config.toml
n_layer = 10
d_model = 128
n_head = 4
n_kv_head = 1
head_dim = 32
d_mlp = 512
vocab_size = 8192
activation = "gelu"
norm = "layernorm"
norm_place = "pre"
norm_eps = 1e-05
positions = "rope"
rope_base = 10000.0
rope_fraction = 1.0
qk_norm = false
attn_scale = 0.177
bias = "all"
tie_embeddings = true
parallel_block = true
init = "uniform"
init_std_qkv = 0.0413
init_std_o = 0.0
init_std_up = 0.0413
init_std_down = 0.0
optimizer = "soap_variant"
lr = 0.0074
beta1 = 0.95
beta2 = 0.95
weight_decay = 0.038
lr_head = 0.00863
warmup_steps = 200
schedule = "wsd"
decay_fraction = 0.569
decay_shape = "linear"
final_lr_fraction = 0.0
batch_tokens = 32768
seq_len = 1024
doc_mask = true
train_tokens = 133600000
steps = 4078
dataset = "wikipedia_en"
Each number is 128 + 32 x the weight over its row's rms, rounded and kept within 0 to 255. Layers, rows and columns count from 0. The size above them is the row's rms in percent of the matrix's.

# layer 6 MLP down, 128x512, rms 0.233, rows 0-48, columns 128-191
size [101  99 102  98  95 106 102 103  92 118 102  96 100  97 101 100  96  96 100  96  99 104 101  94 104 105  98  96 108  99 109  97  92 105 100  97  98  93 100  99  97 109  99 101 101 102 129  99 103]
[[167 150  94 107 164 181 110 118 123 122 182 129 107 129 136 133 147 128 151 133 167 111 198  98  95 124 117 136 150 138 158 128 130 129 170  36 167 163 105 140 155 114 131 128 159  89 141 133 109 118 133 115 120 151 127  82 113 161 112 129 143 131 179  96]
 [132 130 122 159 115  86 143 209 128 124 134 135 121  92 105 146 132 122 130 118 183 123 167 147  98 128  97  58 114 156  81 182 139 110  94 113 169 134 122 157 130 168 157 174 117 120 114  95  57  76 111  97 132 193 108 114 171 138 152 122 118  83 134 122]
 [ 89 121  84  74 135  93 138 110 101  92 154 130 141  90 130 103 116 149  85 138 168 110  84 206 135 116 164 139 137 110 146  73 111 129 131  62 102 185 131  66 150 159 113  83 140 192 135 104  99  78  93 154 175 115 187  99 162 155 112 168 103 141 122 158]
 [ 73 110 104 105 126 113 113 140 122  90 168 168 117 108 132 115 158 147 104 102 118 131 223 146 128 135 113 101 202 110 135 119 139 152 165 177 121 156 114 125 124 113 114 135 106  86  92  88 138 137 151 161 175 103 101 138  82 139 147 111 115 153 120 177]
 [144  89 152 115 122 138 185 112 127 115 158  93 148 185  91 135 144 107 103  68 146  80 154 131 127  85 127  94 164 168  99 112 111  63 145 165 141 128 142 116 163 141 173 109  81 114 121 130 137 157 127  62 156 166 113 102 162 136 119 168 169 175 110  87]
 [ 67 111 112 143  99 155 148  83 139 162 169  82 124 177  93 104 101 125  90 166 134 144 114 143 153 117 120 148 207  99 131 130 110  92 138 138 136 148 144 130 159 170 152 124 140 180 111 100 148 156 150 118 119  98 130  79  86 136 121 120 110  92 133 127]
 [146  94 126 125 142  64 131 127 107 117 119 113  60 139  71 133 147 142  59 142  89 110 168 156  85 129 129 103 177 146 206 135 117 109  72 107 167 121 117 101 135  64 179 179 180 145  87 126 132 139  93 144 128 113 128 191 119 169 148  97 118  98 149  76]
 [149 127 117 103 122 122 140 110 180 114 147 115 152 175 111 121 151 133 137  86 103 129 133 135 117  98 159 109  85 106 158  79 127 101 126 157 109  73 138 129 132 107 118 124  83 155 153 135 111 145 125 125  95 188 117 160 156 146 116 162 147 140 132 173]
 [ 99  90  98 113 110  92 154  64 106 110 153  87 207 141 103 114 114 130 159  93 100 156  99 112 133 116 139 135 119  89  85 104  90  68 123 125 140 161  76 102 106 137 120 132 127 130  94 157  75 146 134 118  65 136 138 174  89 139 172 126 137  63  76  73]
 [149 122 157 153  98 156 110 145 153 174  78 157 180  77 166  92  89  49 129 102 119 170  98 106 112 125 107 121 137 135 156  63 113 158 154 139 103  95 135 109 113 107 143  98  56  94 178 184 137  81 142 131 111 136 128 139  74 164  80 130 103 116  80 115]
 [163 140 175 139  84 108 179 123  98 151 168  81 152 171  74 126 108 113 143 163  80 153 110 165 155 147 164 123  92 149 102 134 108 114 163 199 118 142  84 118 109 101 179 127 118 144 144 128 153 172 167 124  80  83 116 120 157 130 124 118 166 118 128 110]
 [160 127 132 114 138 109  96 167  85 177 216  82 118  95 115 130 122  60 126 183 132 169 133 120 141  73 133 163 157 105 153 149 133 145 134  87 141 141 140 157 123 176 126 137 158 175 150 156  98 179 107 134 108 136 145 117 131 155 165  73 144  90 110 177]
 [155 150 163 124 165 142  70 128 103 137  67 122  87 165 109 111 123 125 129 131 138 111 104  93 129 195 108 160 150 120 110 127  98 133 120 106 100  41  97 160 142 170 140 156  80 173 172 174 167 131 102 162 174  80 149 164  92 156  76 105 132  66  97  90]
 [150 151 193 115 128 160 143 143 100 118 160 198  91 142 190 153 188  95 119 134 152  97 127  95 133 142 156  92  90 162  57 113 100  93 209 141 153 146 108 150 169 152  77 184 142 129 110 110 164  99 119 120 125 160 141 194 124 109 122 127 180 155 129 156]
 [185 185  88  87 111 129 218 147 196 101 172 199  60 141 154 115 141 109 116 124 130 141 119 119 116  98 115 141  94  49 178 141 125  88 149 178 119 163 100 136 162  68 101 137 122 131 123 160 118 176 113 107  85 115 168  73 120 146 135 121 120 150 101 143]
 [109 159 182  70 100 197  97 127 122 123 157 138 113 116 144 135 139 133 133 125 175 171 138  97 117 104 130 115 103 164 125 169  86 179 180 110 137 113 151 152 110 191 120  95 135  81 128 101 148  96 133  56  61 155 112 177 155 100 116 131 133 207 171 111]
 [ 97 129 160 145  87 161 120  95 110  70 142 156 126 106  65  87 151 225 178 137 148 127 135  90 168  99 153 147 157  59 106  99 137 129 151 135 104 132  99 181 151 110 120 115 118 103 145  91 104 109 103  93  64  86  98 108  76 100 127 133 139  90 163 175]
 [105  97 176 154  93 214 143 162 101 171 148 144 152 144 129  82 148 133 169 142 136  99 122 137 132 128 100 142 165 171 107 123 169  72 145 187 161 226 143 153 107 142 192 107  97 192 165 121 167 101 133 113 165  92 155 138 165 127 109  77 143 160 172 138]
 [188  77 127  92  75  93 103 152 124 128  86 136 137 171 107 102 145 115 152 118 151 144 157 102 153 148  86 136 120 100  81 150 152 110 126  91 142 106 173 123 168  84 148 151 138 122 196 144  87 158 150  61 128 115 158 165 166  78 138 138 136 134 121  74]
 [ 84 167 145 120 109 107 142 107 127  85 137 143 100 104 182 135 105  94 112 121 103 120 150  83 145 156 157 137 133 107 139  93 101  88 103 118  59 104 137 158 133 118 111 112 143 129  79  85 109  87 135 152  61 152 143 133 154 119  99  62  56 182  73 146]
 [136 104 111 141 143 169 128 118 144 168 124  98 132 152 150 110 121  88 133 126 113  94 107 133 134 164 161 139 117  90 113  41 159 127 198 139  90 182  74 151 148 162  89  82 126 154 127 167 126  83 146 142  87  48 154  80 139 126 134 144  90  84 183 162]
 [115 120  81 141 121  93 125 149 188 139 147 114  99 101 109 156 138 166 137 121 132 120 126 111 158 100 108  95  61 176 164 113  87 125  95 168 133 124 116 162 158 170 132 140 183 132  97  97  84 149  82 157  68 147 104 134 127 163 124  62  83  92 135 174]
 [121 118  98 157  94 121 135 116  85 104 141 124 118  95 108 115 145 160 123 143 163 159  75 144 142 147 124  92 147  80  89 136 123 120 151 158 134 195 103 103 123 158 123 101 137 130 191 166 241 147 122 150 210 105 166  81  97 143  69 210  52 149 110 102]
 [142  83 107 116 103  97 144 109 110 175  75 126 129  66 102 105 105 140 148 103 147 160 153 118 109 140 115  95 193 104 112 105 169 167 150 172 114 125 143 140 103 144 125  88 125 133 148 142 192 107 176 165 115 155 160  59  98 112 167 104 121 113 186 138]
 [ 83 107 115 118 143 140 176 154 128 119 154 104 152 120 140 151 130 171 103 106 125 144 102 144 112 114 108 135 155 152 138  41 184  85 135 178 127 221 114 104 124 108  81  90 119 170 120  84 102  88 129 244 115 131 142  90  35 141 168 161 148  94 133 102]
 [219 172 116 177 101  50 176 158 126 118 178 130 106  91 135 108 100 154 145 136 144 134 138 132  97 134  97 137  91 198 127 120 134 105 105 141  92 103 157 137 132 198 159 218 123 146 160 150 109 199 169 139  83 133 108 120  82 121 187 157  84 156 100 156]
 [134 152 108 126 169 192 115  51  99 193 156 182 119 121 106 132  90 135 150 132 117 127 116 152 145 103 131 138 102 176  96 218 115 191 133 177 139 150 150 153 112 162 113 218 134  82 115 108 227 141 142 154 151  73 130 159 178 126  68 125  46 147 133 145]
 [112  99 168 112 176 108 132 179 107 108 186 165 130 160 117  98 138 109 139  99 108 130 186 113 124 200 111 147 180 154 110 105 155 197 114 104 137 164 138  98  93  75 188 111 123 125 137 161 136  84 205 155 132 146 144 128 136 125 135 126  92 111 160 139]
 [117 168 159 138 107  90 158 139 120 124 139 159 130 121 162 121 141 135 122 165 125 165 113 137 134  81 153 134 151 114 127 169 167 139 105  66 102 133 166 179 132 159  87  80 157 133 100  51  88 128 167 122 124 125 139  93  88 121 160 106 137 140  86  98]
 [103  94  69 118 123 163 132  88 110  90 166 162 107 144 136 117 130 148 143 135 143  98  92 139  96 138 133 146 125 134 105 137 115 127 133  44 107 180 122 114 152 208 117 167 134  94 112 144  41  81 150 118 141 114 139 115 116 136  84 193  67 118 129 147]
 [132 188  67  91 149  49 160  83 123  95 161 126 114 157 157 134  89 134 177 142  66 104  57 130 137 126 124  70  88 112 121 141 167 151 170  71 149 106 129 123 105 168  99 149 116 125  80 142 140 140 152 108 115 111 116  52 177 159 137 143 125 144 151 142]
 [119  97  97 102 162 177  97 125 118 113 151 125 170 192  88 124 159 141 190  69 122 159 144 154 143 122 118 166 133 124  56  64 114 120  94  69 161 192  97 145 126 108 101 114 114 151 115 135 154  96 166 118 165 110 114 106  61 133 129 160 121 148 149 143]
 [ 79  51 139 135 150 158 168 131 111 144 164 103 104 160 150 117 193 123 140 111  60 116 106 162 139 179  80  66  95  84 168  99 100 147 173 239  70 143 119 150 118  61 127 152 119  69  83 171 141 127 111 128 148  84 115  85  82 155 142 121 136  64  55 139]
 [166 130 105 134 155 186 167 124 161 167 135 114 123 139 136  96 112 188 131  74  84 124 115 117 135  91 167  89 206 109  77 122 107  84 178 145 141 103 103 131 149 133 125 124 104  88 120 120 130  55 101 129 186 162 107  80 161 119 127 179 122  80 107  87]
 [120 132 143 115 138 133 114 107  89 172 106 128 131 134 157 131 109 101 109 138 144  82  95 170 108 123  88 120 128 120 118 143  77 129 166 171 120 193  86 122 123 110 165 122 182 163 208 154 150 112 124 146   6 101 170 107 111 114  66 159 100 145 158  62]
 [ 93 181 109 113 115 174 157 162 168 123 130 144 124 115 122 130 131 106 142 173 102 190 202 114 165  95 152 176 178 124 143 138 162 162 139 121 120  80 168 168 146 122 122 126 128 111  48 121 121 108  82  82 147 108 169 128 127 165 146 124  72  87  93 122]
 [ 53 140  95  87 123 119 120 116 142 145  54 140 120 109 122 113 123 158 122 156  70  99 167  99 105 121 181 117 135  90  93 125 158 167 147 161  86 145 179  65 122 138 152 118 115 123 135  70 202 112  89 146 122 152 114  84 130 165 103 165 142 135  99  73]
 [211 130  85  80 107  61  77 172 146  89 145 184  73 120 120 138 125 122  90  98  80 122 116 139  85 129  64 131 121 129 152 111  92 134  73 132 126 149 100 110 138 110 136 142 117  88 162 112 136 149 120 166 142 116 128 124  97 162 131  88 131 140  56 147]
 [140 163 176 130 119 114  83 155 161 123 113 112 125 162 113 148  95 137 116 160 158 122 113 118 158 135 138  53 132 134 168 147 138 152 137 177  77 137  95 156 148 146 147 102 150 156 133 106 138 157 103  94 110 118 117 149 170 149 117 120 137 195  37 122]
 [130 102 128 157 130  84 141 122 122 129 112  89 150 122 147 133 115 127 168 135  61 164 102 139 128  86 171 116 107 174 129  84 119 182 152  88 158 185  93  95 120 172  71  57  86 128 165 164 163 123 113 145 105 123 118 128 112 135 113 131 166  94 162 148]
 [173 142 146 144 162 193 137  44 107 131 105 155 135 172 116 136 133 161  90 137 186  97 103 162 146 106 135 185 200 106 128 114 142 128 116 125 158 102 139 119 126  96 154 144 147 175 142 141 113  88  96 176 178 128 129  86 111  87  87 124 109 131 126 153]
 [147 129  68 142 115 147 153 142 104 107 154 148  78 115 144 134 155 174 137 104 142 175 122 110 118 146  93 150 123  86 118 113 124 126 123 203 126  60 114 139 106 118 128 208 119 159 133 148 212 175 104 155 171 125 109 140 100 155 112 180 160 117 136 193]
 [ 63 121 131 131 129 110 135 139 131 144 137 161  90 213 179 119 146 149 119 144 106 151 125 121  66  83 113 117  61 140 127 165 141 142  76  34 143 205 107 109 147 175  89 123 106 115 142  96  66 122 149 102 107 155 167 190 174 130 161 112 168 115 119  96]
 [144 144 155 142 165 129 142 116 115 111 149 119 123 106  99  95  82 197 147 139 141 157 205 133 146 159 127 115 168 137 185 120 132 140  99  88  75  98 149 147 135  68 125 107 160 105 187 143  88 160 152 135  74 128 160  94 179 155 100 168 187 150 115 119]
 [108 155 106 181 133 151 132 137 132 153  88 170  79 149 194 104 134 154  68 150 177 134 183 173 173 178 158 151 156  75 129 215  82 173 103 135  95  73 126 165 129 164 143 149 166 141  95 150 175 166  90 162 143 194 131 135 140 137 127  96 102 144  94 130]
 [155 161 141 115 137  45 153 147 108  79 111 184 146 152 173 150 134  67 124 179 199 100 143 125 128  99 215 121 120 120 130  36 145  83 155 115 132 117 110 155 101 124 141 149 188 154  91 154 126 117 137  65 113 136 141 120 123 130 162 126 133 180 164 165]
 [136  77 141  77 112 122 141 110 192  90 149 111 110 143 144 109 130 121 125  71 141  77 225 180  91 115 118 106 152 132 152 202 111 130  71 142 146 138 131 107 129 160 163 143 114  82 100  74 109 117 142  70 187 132  71 165 154 161 155 133  76 186 126 146]
 [127 141 137 133 150 127  50 153 140 108  89 205 131  82 165 110 115  99 120 146 162 107 200 118 190 111 147 161 152 100 176 115 120  48 179 113 170 114 139 115 125 105  80  89 183 102 108 126 130 125 212 104 139 135 132 145 145 110 146 144 142 199 136 176]
 [ 32 127 156 122 182 161 124 120 112  92  73 111 191 109 101  91 162 143 137 133 195 120 174 109 145 123 121  92  46  97 131  81 120 151 160 126  96 101 126 125  94 165 114 189 130 107  93 101 150 102 113  95 122 164  81 131 146 157 163 167 174 172  74 191]]